From a checkpoint of a small transformer trained on Wikipedia.
Architecture: RMSNorm after each block, rotary positions, no biases in attention or MLP, untied embeddings, normalized queries and keys.
Training: a variant of SOAP for these matrices, 4224 steps.
Each number is 128 + 24 x the weight over its row's rms, rounded and kept within 0 to 255. Layers, rows and columns count from 0. Numbers have three digits each. The size before them is the row's rms in percent of the matrix's.

# gate: layer 6 MLP gate, 512x192, rms 0.27, rows 304-370, columns 128-191
# up: layer 6 MLP up, 512x192, rms 0.276, rows 304-370, columns 128-191
# down: layer 6 MLP down (transposed), 512x192, rms 0.226, rows 304-369, columns 128-191
gate304 093:135156121099160137094121151101149151153147158107141161165156103117122091135116142116133121150147129110145139148108158122181136088158100108136173101091090126145076145185102101133127093130119105
up304 093:140122117099151126178154124133139131132145111129087154124128096179109132134086122114121143113165110111130080092174135118131126111122091148122101159123133129104139146099126151110134107117139179
down304 098:111072109129152153141167161132121154133098131106082086157106113128113132134153111160146099139137093100141138133138150137134169159138141113130149119121080152121136156172136156107150176104125116
gate305 092:182171145134129171161160179155082088108124139081112096113091118158129158114154066138123149107115133086093159127094160117168129125094135135128169150113110119108116116145133146152125137128142094
up305 091:124132101154136128130090113086109150086092119131128115164157114131154135105115099135115139141133175140130054121138164139109143104101123099139084115151093169100145106167140106130109138163110114
down305 085:148089089138125103170167194114082107112118138122144094140124096152159143135096181172126093117124110134112109123135113126134166118128093110168092149139152127110106122165156122118119125110147155
gate306 096:173124143144107152095133127129127132147097159127083149125147163169169163157139154100134119145134148106072095102148121098121144085137086126139133120155139139111167113138111135112138151160140128
up306 087:137103102159107113098133127149150128138143168148120127148154086111136177155141148113092099153117172123104107116133112149142117096140131116126133130145104151161130139110088127091111178139141146
down306 097:112165157097152109114129104130114124150147133135168141132123141111131122149120147136137085100101158144133136111123113141120133129073139109139147075152133126122102172141121143129156164126101133
gate307 099:139155107144162091115141178153111112112155103147117161121179133159097136136135139120122116156107122158140125114067117091151131109100105135128127126144106147181145142096120152139120083117101171
up307 107:158170100138142106155165134100160126160139141091114089152126140132118105150154125143141132135169151127130138148160088148108123136091115137096077116111125153086178146099114118099096141110114088
down307 104:114101170161103116120134128164123141129090114122126146123168120123110155110149155143153144111145139159146153174120106112131094085166121147126125125069095120121136176148114159133138122116139130
gate308 109:143133130098137153099138102114145161125109124149106077073134140101133109157107160095153119113112115163108115133099151127119140134130130100158175126081163160116105121154122117125077105111105086
up308 109:155127126119152142171107107127108167080140166170163088104155095141146120114127141150130127094171173123143097118106082118103097184106123124141132120130146140134106129161159161133114127163118137
down308 099:123136150149137121159109114129115115145141126181132192133112132160143111092160134117118152135131117136124145161115101168112122144125196136118157116140109152173146123119127157100161149137102179
gate309 099:144119144125152149080111094128144129149125151125090149109147134158093152128137144119125109138114132123131161154120101104094160123134102165109119123083144139134104089099105184112137132129187111
up309 103:153103097137144131150116111150169119136142154118146126186098108145150148088130136116081146114182123129103163114080138126159165156157119127094145129084105121107127128122112150132123119151159105
down309 102:083113118109129158128114127156107095130120146075130131134102207112181127122115134151144092168114154143143124111139120147115149147114132130145112115117153109128130139118134099101110112126118141
gate310 101:121127123120104108111163157136139148126123107125092118158125101132147099130094128104128070165122103107179103080164156106125139107134131195092068127125158150105122118101156127125152130139138153
up310 101:145078137117145115124146142120164107119098151101089160144134123102170123136112116125111119134135129174138079114137066094152127138083129154160148126104161107156152148144166136127124122124101117
down310 101:146107146097143130109120140156116096121135149134114151117129117127135155156146125120123125139128157153103150148125156112134165111066152147112161149154109154139129135166140158098118124146107099
gate311 125:189132125134126145124114157103146118121101102116152135173105113159148171182134125123112139152125152098071139127147122116150186118123107094120129165126108161092122130147176120109123148106081127
up311 114:093164121152135111150136122118104089172147148128111138106101120153151062096113110145113112119123152162146130133122144095115104109113146173143151088136121055136118121125093167122152127138111126
down311 085:106125106128131112125078055136129117128152106126117150111141123130121094105124124093147119158117104146183102101109122116104113098143139155095114098113133136135152133094082153129127149173143156
gate312 102:124125101150143041081143125095083175140122136131179156128132163077148159148150102132105178123136123125145097124143101146123175120122160114112117111108163171127133120114157138157144169156097145
up312 096:096173127114121167115121125143120136120104124128104149138123109054159149131170162091123139124143124117114141141094167129136159159103135130092125082170117108115106116150138120130115064173140147
down312 095:129159122092121117111174102110167144143146148155124161137148086112159161095115146142112085137138087125143081111149129089149096113144117121139138154131122117145133129119124128148127149173090127
gate313 100:121126138130158130113138152109123146107112116109106149130122074114107108132175173138168163166147132124109112097110143161138150109156080099118142167135154142146143169136170108111120114121128110
up313 102:176128086113115137124133100165061143147115101115151116117165115137102134129092111095147132113102185119133174163155098164112159118099126147084117141130117122138146118099110130091108135112140110
down313 109:088132151044144129161109137158119137140117129114122139088155111158134147142154095150158131167110098098123118084104116146087099114152163119136137135090144159151134120150133096149130146148106131
gate314 094:150115068121120132111119111080102109141115118159114150137119086117131186112133099125132163129157168156124120085134176144151137064120118115151109129110146138138114131135135143089147144147134152
up314 096:146151155132106153122122141127127120110146152158144166157143169119104083121125153125138112096160165071108139138121122131146130113121127113153139162153141175149135113092086116139145111098094126
down314 101:188131130141140112148134152144151147082115147163117150121166175091087109095082116131140097145134138121108147112128138103135084114172118127115160150098122145122114139123190158136129119146120083
gate315 090:191096120142132133125120128124122129133138090163157114103096176142101160144107162158114157153116110145132142119135135153135136088152128093084085141156157076093153120101096117111133135122124122
up315 097:087167115110128121110125126160123144130137178102165120148117131139152113133119135120159101152114112124128118150130166148146113088110133187120140116155104139153101137117180103123138081111124156
down315 098:104129120116138164162143134153135144143126128131139151117126111113123096138098131101110101076100123113122119092116074124137158152084131102142140131134140168139136163132127123146125117091130108
gate316 099:097129140160086101072097157130092105117127158107191131137107083154128158140176110135102145115125141140109136089104084115170169118149145141127089119163076127168138121104119147112106111143109082
up316 101:109058118107119112096139148140145169129124120154125143103139121157087141096082134139131082134071160115086115125120109111124100115117099126099106110130111189178117132107116117121119130123118132
down316 098:052152089157085099140132168118098134123157118148130122147131128125078101151119077120102148122097109098093126126134122144160093128134114083107140125123131102121115146124151171143157142142125123
gate317 093:096158091117108116093129174118102141140129173110142134117111148119135062171077131150124105128113130110112145065120172111087122108111125100147126149166094158151129135129126129110126112112103100
up317 089:103137126095155186129131146147094136144160120176129137152140110125116115139099127130123123108145137150110114173138115117204098132150130112141081102082147126157156157172122092128104124154106115
down317 092:157113117119125130122121101092161140077149117120132134144156166164132115108141156130122145129149128120134119169115077136116140162095119139159106093121062116087133143120166105169128148115123134
gate318 100:159147116137071127105107121177136131130159135084127133119172132117142079115103122134153127133112097137089130133145162135135149121150129148129130137156095157150143127130139120179157069163131099
up318 101:075185136123132139126123130137090141112065137090118107096112105132132110095119123140124182124133149150098157091133116127112122139072112151117149102128113121107150091108111126112116144126130170
down318 104:118159130137154086132133149145138106118165141154131114129131126136093107164144126106097093134124159142111115077112122148150110126133105152107110134118132134125094137106136128152087121109115114
gate319 106:158129120099134154127157155174161074144126145114126115156119147154141110127124118101095171156108115108124076136096131095118155149108203148111126143108133120128131099100155143129131161113155122
up319 104:136115148100100145111161133100131115166107105123139105144129139150151132142115135127119104131120169178090124147131119089097162179118140167125131122132173144149146084112130156126109147132135104
down319 105:102132148144133155139142118093136114160084107095142169141140148137157130181105113119153087155119130132138147107129097125118155131131107173122136110153105064150177127098105182124136138130168136
gate320 105:133136154181151109125077171134113163114135134128146119135114124118130107143111150098106147100105157116123096102161163079108112166201143177152160085090140166080108149108140161133102159149168091
up320 094:112130140126103157134108134126127120131124145097128143102097167128133146122127116180120156118119140140109131120161082124116097150129099136128101128119137098103125108084171113146142113144127097
down320 094:126173127072132119127133092162193105154118125103133135126109103160152159131087092142132088117121092143135169110143153143102102113153118115120146124124104100123110123172114165069142162145137119
gate321 109:125075070125138146158093106127161138173119140168181170115094113115142170125114159183122119138108125062116138124112132142134118141167152136152134107134121119103148085130138143117083096149163154
up321 112:094133144143148139142172140151120141118125108129139125133114172085094129135169122136132123157091120107119148153094103160147089116064131127127141101146123095115088141132119087131182087148095116
down321 104:114153092083138124130150102149108151109097119153105113129092115103119163152096117183109146185115110106121109114120153153178115127078143124097144079141180153126122187141125128121158098100113132
gate322 099:145129161159148112166137109095137114122157133155125153090087092100107113113171137120152136141149116192105125110121127113126163109103126140104115155150166125159133121137131106130103137175107124
up322 101:126134132123142110131140104165080168117103106116112140084121082126133153156132130161114128129153147118150086108093155152153170159127106141131129113123129125093116144093116119146103138072117113
down322 103:155102108109132101103089160165158158133141135147141156139125116135096158097139123138152156109116166148101109133114137159140135152085154126202130134157129059120117154140130120116094096116144160
gate323 095:107129160125122112137110112121187122133095114126167131102090145119133134114150156144145145120154116107148103123109109089114145097118142124088144106144070151132127123098071144127092097118129115
up323 092:148126122129155094152173140137126157179170093162131153106134113145131154105131078132125113088132156141105125094105127131118148120112132126144119159151152134114140073126120120159126126167113135
down323 088:140154113095103159140100097104141123140152152130069177141125121133131128138158170143129137174136085169066138124138106153140127151084116139059130109120065126121112161148148121144140133132098126
gate324 094:074159118093082153124103145119114151127044152127125142120144134125130126152107128159110180131125099115140127083120124162150119137128106120124100130113117142131141132162109133089161152169142165
up324 094:116144114132137162111165106120179144093121087130074136139142164175136139126147123140155093136132061126129097115157084115142158080119114182157147133148142122160146153129135110125131150146131135
down324 098:117137107141109118096170106121122121144113116130142151151148114131137104128154124104107123100138160118108148138151091180098099100112135174125119126129089148168143109126163091144132112153089114
gate325 096:165101106129106117160153124114153158143147142166140102090079163118082104158088096104138127140116136100150164131131144116094133117091141110189106140140120148155132152140094155118149111127131139
up325 090:142169121119139138161100141159135111119185165123171163162170102154107133131155158132100102148124127156124126097106157120149116137148118158079126155160130146112117165178147136161131158100104157
down325 100:126169080122155174121104150109115119113176130111116152148116117133158169112145110163133132141102144114092100105109108148138181129103147144138138134134117134155149130142159127116131162103086091
gate326 093:124163151117131139143164142156147124168112130113156128112152145140164076108103153140139145120120093127123127115152136135124134140041147123115118123127169165118120097095118151128171111094135129
up326 096:141141124161124113153105141089110129124120105107088123102122092091089153156142094125099114141123200122146135138158111081113102137151104107124131097109096080103124132126120100116150141124106128
down326 102:140078096139144103108145142157125124103153135135130106092085125117130137114144174138076116119105095098144158118173154131134169168107160137092115094125115127099078148132156147147143129109139146
gate327 100:139122093130136112095135145121115121117135084117163125171061102140141177139146099119132111097097116149126199119143132133088181092142135085136110192181127149135094145151113126156083158134145122
up327 098:157086086173122116148151106121144126117108116129135125118135131100093150122123101139129125117069134145125108093097133143141129115146135129133101122146096130134106101177148101081103120118117097
down327 099:129116095137154117149106169095143100110118137102147158131079086111180139162146084162144109138099119118155139113095110114130142123106111179177134162132111146115119168100111105155166110122123123
gate328 094:120112165167153191129128138130115135123110118110112135127162099132133128181115147194144126123123109099149137115138142097134152128129126089098132144137132164103096133111122125148116118130126134
up328 094:144135129128118112132155142148142146125124113160092102148125104154087114127095117151102087108162143116147091124167085091109125175120118176134147095094133147099164153095141151114191141146132122
down328 099:109149121155133095096071131123142153150134148111114189084148140121151117127128100093119168132146111141103097127105152123131117104099138085162072130095128143101143134132090163099101119107125126
gate329 102:156165087100161122135149115152151138143133149111103091100162125144144111131076106146136154108122135119116096136081155138137124140110127101149125097126138118134100094110149131171181133129101131
up329 106:124118118148079153085120118120125071120132121099137088137110161107116109136117128091109190133118102148098131133140118142089137139084129143151088133102097149071157166127066139127106108107124112
down329 099:135144101110165107128172124143057121142116147142136127138113096133137146148143150140147098115098124127118115160137130109167123187148114107093108119188112141124137130138132154107140112146125098
gate330 098:144116084174150129156148134154115162148124145167151158144148107105144111102171104105104173123125097118112150124150093128125122138153153062098132134127126116134125132115083119131094129187119131
up330 104:101108097164183139134105113150155150130131131159125132091140087080160167101145103119123164089133080125118136153137106129136134110141121129119111119131069091155120140150058111116145112161129091
down330 104:090117159137123095139114123126129165112106138104122123149140089122142104157116150109142174133125145117123118103112154168123103112113128079171132164084132129149108146117197144144107101119196124
gate331 098:153124094121117133112117129087126141146118081159126183176180118111115113155139130090115115163108120117110140136120116135143126142173096144130139121126148077091138104144135094094114098138128128
up331 099:113115148088105116104137156156181133115115132113158127087153103147173094130117106119102125151124114117122146141149174133134131143121125170119121158158118150118093143175132142144184112129113139
down331 100:137173123177127142102139134116131123124118166134121137120124143168115125144114152097118150118126101110173143164129137126127153111124132180116129086098147153134120135072090144165132109134138141
gate332 089:165122118161152102124121171109134099107146097164155129161068130117147164122091192150119122112131145160120109160126112145145146093125126157111114121103111119116117175160114100107137116172131105
up332 087:123144080102200155105110132156155154110138102154124115136139135149130138160140084107134169099113113141137132101096117118117121124143151107132097161166143154151106121120138119160166136129091117
down332 098:097147125156115137170124123170123179145141139127097141156106118104161103113108093140129146109099114119119111095125169145145135144119152119122104103122141161151064164199108137099113098136165153
gate333 096:158133116143093112145115084101167084144124113069133110162076098137149124158157130106100123136144151093102159104122100097145145112132134118147137168136137135125143136139121166119142155179101117
up333 101:144142114158115101134143101088146107171109126099142135142082111141146139159152128102094094169151157105152172128132119104109181145106130122148172156096137107127164159137091140123137168152113122
down333 075:102147146089148115143123115178123134134146136165099123107118113142139099160125140127130150128112123136122131082157169107110120123123158136000100129109107146094145169097137123113120094156135113
gate334 092:143134117122133114146137122139148183146165101160166110158159165153119125142156114150132117097102140117156107087145126096100121129125156073115123160135095145154126130128111079114110178123161108
up334 108:129133166159158087129123123093165146155160169129128083107120134113133150175151143135100119120151159091114115111132158120159142148087127097117178144154131107142073123095169087123190146117143107
down334 097:075123121131134116161111144119079109122132129095108140142116169106131133141099128135129130128164157088149143121119138108141084129128099149129129159113094132096080138117102132128135135142165091
gate335 098:150109100099053128097107136107156161136090162097123131153165155165102069111127108170111127129144170077127133123174145106077120092110117153118124126089141110130142145119171130115156140128120119
up335 100:093105087109186114120145161093091129125147142129100103165135121094130149108134126125122114135151125086143130119153116119131132147172104095151119068118097114100085141140125143093176143154139113
down335 100:158144221139156128139136132120151116139162099144133097157144181076138156110147104133135153142129131148126115127129130119093127101095122138128105129145104143147152106112133099060092123122111130
gate336 100:145140132129138115120080157148149117114126092075114118139114160096128166089178134159182163112125122102154118092061141146155158111094143145142087094125115127129133128119160134139186101148138129
up336 097:117109165139160113131132114127167122158115102107118115102138122155106123143110126127082169102146093112121122119144114117155101129120123135133118098087069119116162131143151123095125114154134129
down336 100:111154106183119160119153128145148176141117112129118139124106128099147114135114085099165149129110109114156109117141143113128210154127105089173128155148150111125129094110153095122107121113115113
gate337 099:122106096127120155144117150059170167126170117120111154130148121140133129148106130165130133139086115170101116154159103076148186097171107111135096148110130142114137111099140152142119144110051129
up337 103:141130109140116161155106115102133134117130099161091128122147132121119132133126111099154129147128113112140109098118121150155115165128085109121094128119135119122122148098161174133153114130101091
down337 106:119170106161118124170128120095114121118133139141158135143130128166087138140149151104166152076146103099109122103121144125138096131119162122140175168121113123066126083128104106136127119129119148
gate338 099:124106105119138106091117067140118096098109163102134114117142154107108139119160141115145145146100138160124124075122135143142069131147107112146074080170165136106128123115117141118116093138081110
up338 100:080128163146138137120164133121103114121108109121133141112148141080135142125124118129081088153186135100117137118137120153114144117116115146133163172101182137158090142126194088129121188126157105
down338 101:145106096138139092130165105130093133100157128100097155126103153114151177163149142095133129131144112105096121132155156094139154129160140114135077124163161108110149150176171116141145093169126146
gate339 099:130105159146132094149137108162171149082116093112110119144129120122147123119140126165073144093079144084129176166151155120108120115142118088136120093112138147126102117091113099127117147112112078
up339 095:132126128135123133149113138167161112115140114064124124154161136154100129099128127114137120124112115154114148121087099172105088149199125114160115101151135106192108119129130124089129105144117145
down339 096:158138107133096110147130106105131133115118126111155106108112108178085133143103153117110141141128133158148091162056137140149146134103132168126126138113144123137104162141117123120151131158140074
gate340 098:189139144133126138146081176136072099140096114139191145133160115111121108142120148166130141119134114129131123128164134107126149123141126107134121119107179168135162105155112153110086153146145184
up340 106:132123125132133118149103103139126118124117146180155138091189142106108140164088133163130147112117117103135132140081126164102118098089138123177120113123110097077147156149138121075149141125128105
down340 103:144134136120181095149134136111127130094176171175125119157119152114169128149066105121134131111123115131157089111130158132093138107137100129108108086126143152115150082165102071102119108086116142
gate341 096:123132096134140113152103107136155110108104119110092126104115113129106176125142134110140147134098111127103084119128117143083143138141142141128167102088106098170133117124109155073157104113130094
up341 097:119137168132128137125168114108126084091155145123137142125142100077101155109142134166119101117158127106110153128117153141143110098137087122124069120108147086152114153172152099099130114125104146
down341 097:131119111181123094143123104135118161096114165117178120127127126102134124133125173118140132125126155101132115123125117102141139105092135143093106132117180171062137154131096089136085150157063078
gate342 104:142130100130131129134148064166127143114129168073129153132126157133085112085101132166132159116153178102120115112129128128123107115104143102157158116150126135137123129130119125139156073112116150
up342 096:072137125109125095121134128133146139088124140126128119134092165131162160118146185157132169129134128139129131129113157143118095098177103128138131124150131112179113135112113116133116133111142097
down342 108:143139102132121130127139111103161107140136109124136170128150131125132176164076123141128137139145144146093091091088163151105115185114125139144120119119108114163116097136172108124112103120080087
gate343 096:138099134147114129167136130121184108116159121168178079117144112129109157118096111142147118128126135142126138133094161153153134098073088134139123172108141120156146122086155075109093159130154126
up343 092:112114104135147132117157132144115113112146125146158118150138112179126120102151121127144118130054149132087144149135103137106131118102133135153137123111114127105106100118082120124141111124133126
down343 085:141158174094125157117116145153141119150113134132106139123145108124144132153171164124098126139166131119106125131143149142164122147145145140166112098113123157123109141125170130145141168138107129
gate344 095:106115153106119100124111137139185111113102109131107124135123144117142117121057151115122132112134108116125141138136151125129102157110082096074105110124117154155131143126113097161124099095107139
up344 102:146104125131129124091121138173090074116151154119112048137139112137130122131134142145153092127171156144115124107105133164158175110115124124123107138098185120153150119132131105098128141136140183
down344 104:124145159146062158086184132168147099151116118119143137135116134114127135112089141162104144121140139130150111123122109125111148122079131105101102136077125098153113126138173143179170138140135115
gate345 094:140127103146137077112156114145132136160099153118119114152151153091126136151112121119161144114121122102162122096133139125166108125066164135141140116121164161106147126119093145114135147159090098
up345 096:146134136135130123189107116116126158161127182115113185139127114134142113144124137127129147157105088139148106110155129084073109140126153140117127146118128084075144113119157123162129127118119162
down345 099:120100110144100176136132112094151097115138118173153108144131137144127112129153178126146115118113146135109102162135111105143151141088128123138119148137128144116139146128131133127163124144113125
gate346 103:124148163158131132163121098142070157139165105166123094151134141116166182123131164081119103161150091115097139103169115145136147152117134082162107149102135171163134175070162167098120125124115098
up346 099:121134091127140156149130113127095133146158128161143162110130133135138183124093128130135151150106145117120093150128164179138150146076142115153155174149131122091100108145130099124136137123103136
down346 103:108126085157104087137147133114126169146103136178137138160161107138165154166100170146126103115138121092099138139127119123128139126139149216125112171144172090052101147108108183113136142136138160
gate347 095:102109091132112111123109156152133160150152142148122112120175156126145099111103129105121125110095207127122133134077129118102182131145134147130121132141129149136099112151124103133093140156083176
up347 097:125110114141101100099137138138107143137134150128134104070107171143122126137175124146109093144110127130161180179167118129100121095147089150105137153074121092146125164130131164162108096161105149
down347 096:132136177117123129111150138125136124190097156103138101097102158108131100099112123079119119160119120151168166160120143142129146112111146140141167125104137137139117099118102093106128143168117112
gate348 097:167093149140154065108164149109126148080100156165162089089129137136116084146129136153131123172116156044144147133174175137159122126100131108116141143112135139141126112090128088141153162130151156
up348 097:155123136095141129121149143159097151108151112119146146061145128138113108107152140128087118096105125144107124102127150142091149172096118114144135147162126121155125113118139090155123129094132139
down348 100:129154153102100117087107134072177133146115138130082130136120107123128123136097163089122149150107132087102139141135153132156157118130176134146118121147115127122117187123068102131162161121107109
gate349 109:108125137136126107157141097114104102116103110123144165105083150132128172128111096154091177117096133111119110128173149126147159145097157153115134102135132139130094126092125136098082113141114122
up349 100:147138129096131127145092099163169155124110148139110154140133120122120129152140123099142116124146105153161140114174160135138131164115121083100136091130173172140105124106158218151148147108151108
down349 103:103162072155141184118170129147111128118119158099155114103118150116149163134099133122107106073132111118138088145123132120182148123151159152140112110126135113163124096097095143130132101099092072
gate350 098:159116129125130156125122111118123143144120184128148090142033121092129156087171117114130113151189136123152135155119132129127140106134100157093125148118082152100136137109100107134144104142117163
up350 097:126157164078129129154149100107129144107121146137116145135137115164098131143091147129127141121104110169143148148219131159149143124132128136150120119126133130109092106149112144136158162172120134
down350 095:114133110166159142112145160094132149099115162119133120105103147125111119123150170131071163146127112127119153126106112157134151134115151167141155097119144112107097113133131140124129070125144139
gate351 107:120125125084137152126139071143104174099148116122087104152173108150161121122141091083110130140097161108060132088129087109143147128143140124141150115119146098126138134147110156097126118113103132
up351 117:127122115107151103109153127132148071139119145147139099139100137123098136083107126112124159114137132173129119101129094147167135148103112131121082124120164105141122151109113128138115117124165132
down351 103:116157179145145148156149092148177139141124147146089187127090118154126117143131145109111109178118126185144130127081086141113125134128078135143112159138135130103138174109141152154128106163143100
gate352 096:105126093136123097112135142129145100119102138136157121141099123137084137114118138178127155160122176148138119124152076069088121118122093112132141123127100145176128104140078116152092147124117089
up352 091:148107123062162143141143118120146128137103100154175105081083115126109104076105129105148127089136115128112111135122127116082102110129081128160115084148122101112143157174167131085143119143158151
down352 098:118109155129158131124136120102120127121109129174149130124153121123117139137084123132090129120157130156158184090116134117103115155134137136106093129109144142183115109118125152124141109148106145
gate353 113:138102142135127127126110116143112133106148142129153124141151137143077068080126113105114185110092110090160103145131175100136136133174109119130128121130069073112173117114104126092143104113158111
up353 104:152104141153091110102158143121141159119133086148028140126117150104117134127132093137114108122110181146093137146093132145135146141079124132117121156132145099113139132154102148120132179107119146
down353 102:109151115124077153119146116126132152110121129082126149118118136142109137169161122159123138124117153147115110106112066179111107147113144127097084122108156142114121149101136160114123076118125132
gate354 102:145152142129154108116100081115156134095119177130117089080130115164129058096126139195127141144134125095118142133121128147129076143170108098121108085094092126123137144151137101164133100140107136
up354 103:123122131175077138146135160115141129128170155093086096161101123129128072135132110111142138135166115150138102102131109120135160119173105132095115147120100116121172125177145130139157108118136130
down354 101:114159138097120113100102128126131097143122120082070104158097189150092140082107157149148124116105111110101073137143125130127105143111155156116120114138112076116076147144132139135141114136147132
gate355 103:127145115116098145174158150188123126102161080103143150135142152159115110127136117152092117131092171142136112164098141116139133131096146180149113144123108121083088133156113094127144118132108106
up355 091:113117110219130143094136142171127131094115114127111118124106115179111179108162111113106139145119109089122081095132152140154118167149128086119121135130149169124125123146123126127117114104129116
down355 092:115130112132117169182139165131154123133107126101125107145100169128121144112108179100128133156094092110107099179163136144109110117132138160133086131151117109173101135090116153129075138120124158
gate356 104:125116121131135166085121148101143095120139091124105120083134158181158115150091137159138123143143159191112166108149167122165157119109148146118141117131161139159133129129170141100109139130130142
up356 103:117083130149160114124138142130165150076115141130118096116094122125161126133084116155144065134144130165125157152178107136154141090083113112130166112121143123081130110136145166125156129172111135
down356 105:129140168128174131132172138161116134151160103140100121122107111126110094108145105103141159124100096141149120156116154117119154121106140139133101135086091120105143135110127098066132105088133101
gate357 100:154134123135136080104103136137124142109128170097131131077163131194152104169123122127121118147163132085151127087161098147125106158124120143129075135116112143145134122161153156122120102116121139
up357 097:122125093113084125132147146078144091100129114143126153138117099064103134126099142146150115111085131162113163152142126079158105113142114124102120113057158081101147134108090128114081167100124131
down357 103:126123101140120138134141128132105159122173087157132131098087082125152117121119151151118095135091121128079087109147191161129156136097135123161133107125085129161137133117113136117151122107103116
gate358 098:119151088124130146165149149140136120158168137129150113132104120122101132101180095146106171130131132139168098128069090118116170122098133146120110164119110109120151169150150116097100141109142119
up358 102:142117161095120106133115097103161140092149134144120119148163109117106136115121106130115056198127090103141169102108130133112098137130154160097133142141116123134095141147168126119182109127151136
down358 102:135132051109118111158132176151107148092122093169086137146094138152145138110135133141135134162126174156115131158153115099115159113102100090105146126156093105161131099120128136135101121162162200
gate359 098:116111130148110121075093099172122103136114142129161170181112139128094135149090111164133098188111117109174117151176108171118129113111115134160105115131142155154129131105121145111141130111132137
up359 102:117114126144119134133118171154084101074117108132143126084160123134121114114125127161139102124142139122130109109131087123121115161139123124095110114086130099107100134124117147147135153158127152
down359 100:112137129091173161129103096115129121070105162156154121139145100157111123111120161129135142115123116137125113137145148116150116157146135144139116119146139130129083103102116140108091127097111160
gate360 104:151135120110131158102156109086173123123102156157110137111143096129110152123099113154118142128078173148126118123124135118135164136129150185123136128128155102196186092115141146129134099088089139
up360 106:196126102163121150125108147114102145121125112164116116161118154100087094149165142109145180121132097131137121131151132103164127101108053144137140107109137098157136138150131112119163137143108056
down360 100:093122115152140117126125122114117190124160119131171154089166172115078142120122145119097123143116136140141115175077108141128129139127123144134122144150103135102088146148161113150185085087135134
gate361 101:143135082119112097141136123141133138148121111120100147085196121098094142097147133149147145112129110133133193132125110111098140116126144139145144147149118154125137093133124137144134105126135119
up361 093:144169148119149133142094123151143132126162118091164101105135191127124097119112114149142107101160129149122149119091105122164113127120100161128143087119119107148179126126158106126141145136150127
down361 105:139144152135168173182127129171147168167140149132128120144091156099125117092151132103156135107127107117123082108102098143150141123109102143099110174127130101106105157142155128102141162097132137
gate362 096:140157150114149148167121138125113132103106135121173121117127114134134063125130136112113118158085127091098126121103116126114114075136091136130134176120122156121100125082153092113163112143159161
up362 102:140101182158161126132156100126103094102128128116103149109120182166129125090133150117115147133133116094134176170164111138108125150163126131137126130097107109162159131104135144114139126127114139
down362 101:130141128080103150119106142131139153139140135118131097133143078069147104121115090139168107121127094157165139144133146096155165134157100135134143145125135114128122088128136107175088114157125127
gate363 095:120114127144104130160168086115132100087141158136116157123110090145137135146130168130148151083103084135117082164106136101158110138068094159085140120153129153144109130122144123147137109132105121
up363 096:116149106120132135127116152110107169172155126113141124109080147105082124098120142111147136113122156163094134129146150119112105138152081119160136197100174121097106121194113133105122133172133146
down363 101:143112118109137131167127130145123113114109142128113110090137086138141121108133165169119077144076174125144158133113144096136116102085135135151132124084157180151129084111130126128090148125100103
gate364 106:151163125117139147142132150130138104093127111091105099163151165152154137147136118172136134140156123129119100153096132157118083143126128125101102096102072135120157116077144114120158129069129120
up364 098:075136127131128129138133139131155153111125147124112129168092138164134176123184128151138119110101121078128131104115090145130125151114155099128109118116153129122113145082129153097161135093105068
down364 104:128124124137129124140127125156094080138109119152114142107180160143140088151166105093107089149136150132134172111108160062129163125113091126166137162119113110137117124099099159124077161098088169
gate365 097:116123126091181115140167152186123147151158111116114163087129083130115104118110096150168113144123120168140145100142131127133127148153155147135152110124136138071110117109117141130163121163170120
up365 096:131127136106082128142115124132106104105103126135121104116115092148163138131125108103143172124116066137143148118147110119153146145111124110124124110161124106124140126100166121148149100138118094
down365 103:190083116151101111121111121182125178148114121128156097121125180121135075151153118110130167144058094119156150116123091137120168129102125075131133123118128154107125125084129143112114141134163144
gate366 105:146119149175128133133129155116181111102130137123092120142117131137149193124118177114167106134109099166128130160122123123144141111135130148091173156137123117121126143136099069135135139152076092
up366 106:154123154161128097143106111130106136085135071104137133136155117134166115140086153157097182094140155125125112118121100118134071143124139126117094145137164129123139132095136172136164127126092154
down366 106:103142093132086115112105168157110144152128143126153139117143088176101127172111170123135143085132150149120146081165121124136089132093098133116121066125122110118119120138159177128141125096165109
gate367 099:114101147122134117126138145135127142124118157159156112112149104128173081129134167097148140134168145088123151148085101147144140119116157111133092196109135108100151106149153120115128083145131141
up367 100:093152157152130125128112123086148100155141117163111141131115128110121156132113118122119118124134077130113114097075130101098180106123124167128112117170139076134143128091151112159146129119126131
down367 100:157130144155135132143127121109128137134107139152180134125131159119120080130121143125124099159136109123118081098146125160136158099106101100120105136097139129146159158123141096094089131125148161
gate368 097:128138138085169093108117115164138166126120172106131107138164112137150097062155152136138140103129107101132145102148132098148158177142089126142082104129145136118134099143127139152174132134118170
up368 089:114101134153088112095135145131136117073149135133157156124125120120122121097110165117126136117096127122067137126095089139117133130121107076080094101123116101164132147095131143136075153146157139
down368 097:129158133104127152056141109108111158132129135144171125122149079117169133135123114182118120071127130162163125155107125126140155161130092171106117127134118095118158081148118104134135156137130131
gate369 094:126131104119119114099135126168129093150127153127121146149151126095149119146114134127125173072154133071124121132140146128129152166152129124107145118135162154143120121150113156150167122079080126
up369 095:137108140021134136114155122107116116141094197106139123079076157123136129123115164155121124107142137145144119123148103104124101147132143111132161098144131124173151120135177121113143141116080132
down369 101:058104107145122079100113113085094126161164117145113060126131127113089142115162114135149119172126115123138151095111107125127137116120106107092151137149135109085115129062148103133159146121116146
gate370 101:116106067140125147135106174123162139108149143163136153159116158135158099116152138156161101135134109154139108170151125147116114075088120138140144111081140113103122108180151124155088163126120089
up370 097:116162071126139143127100164192128125093118187103100136158101141116112145118140121121127140139091093099112108113145120168126132176110137169134104131148144178149118120080123123125125136095116107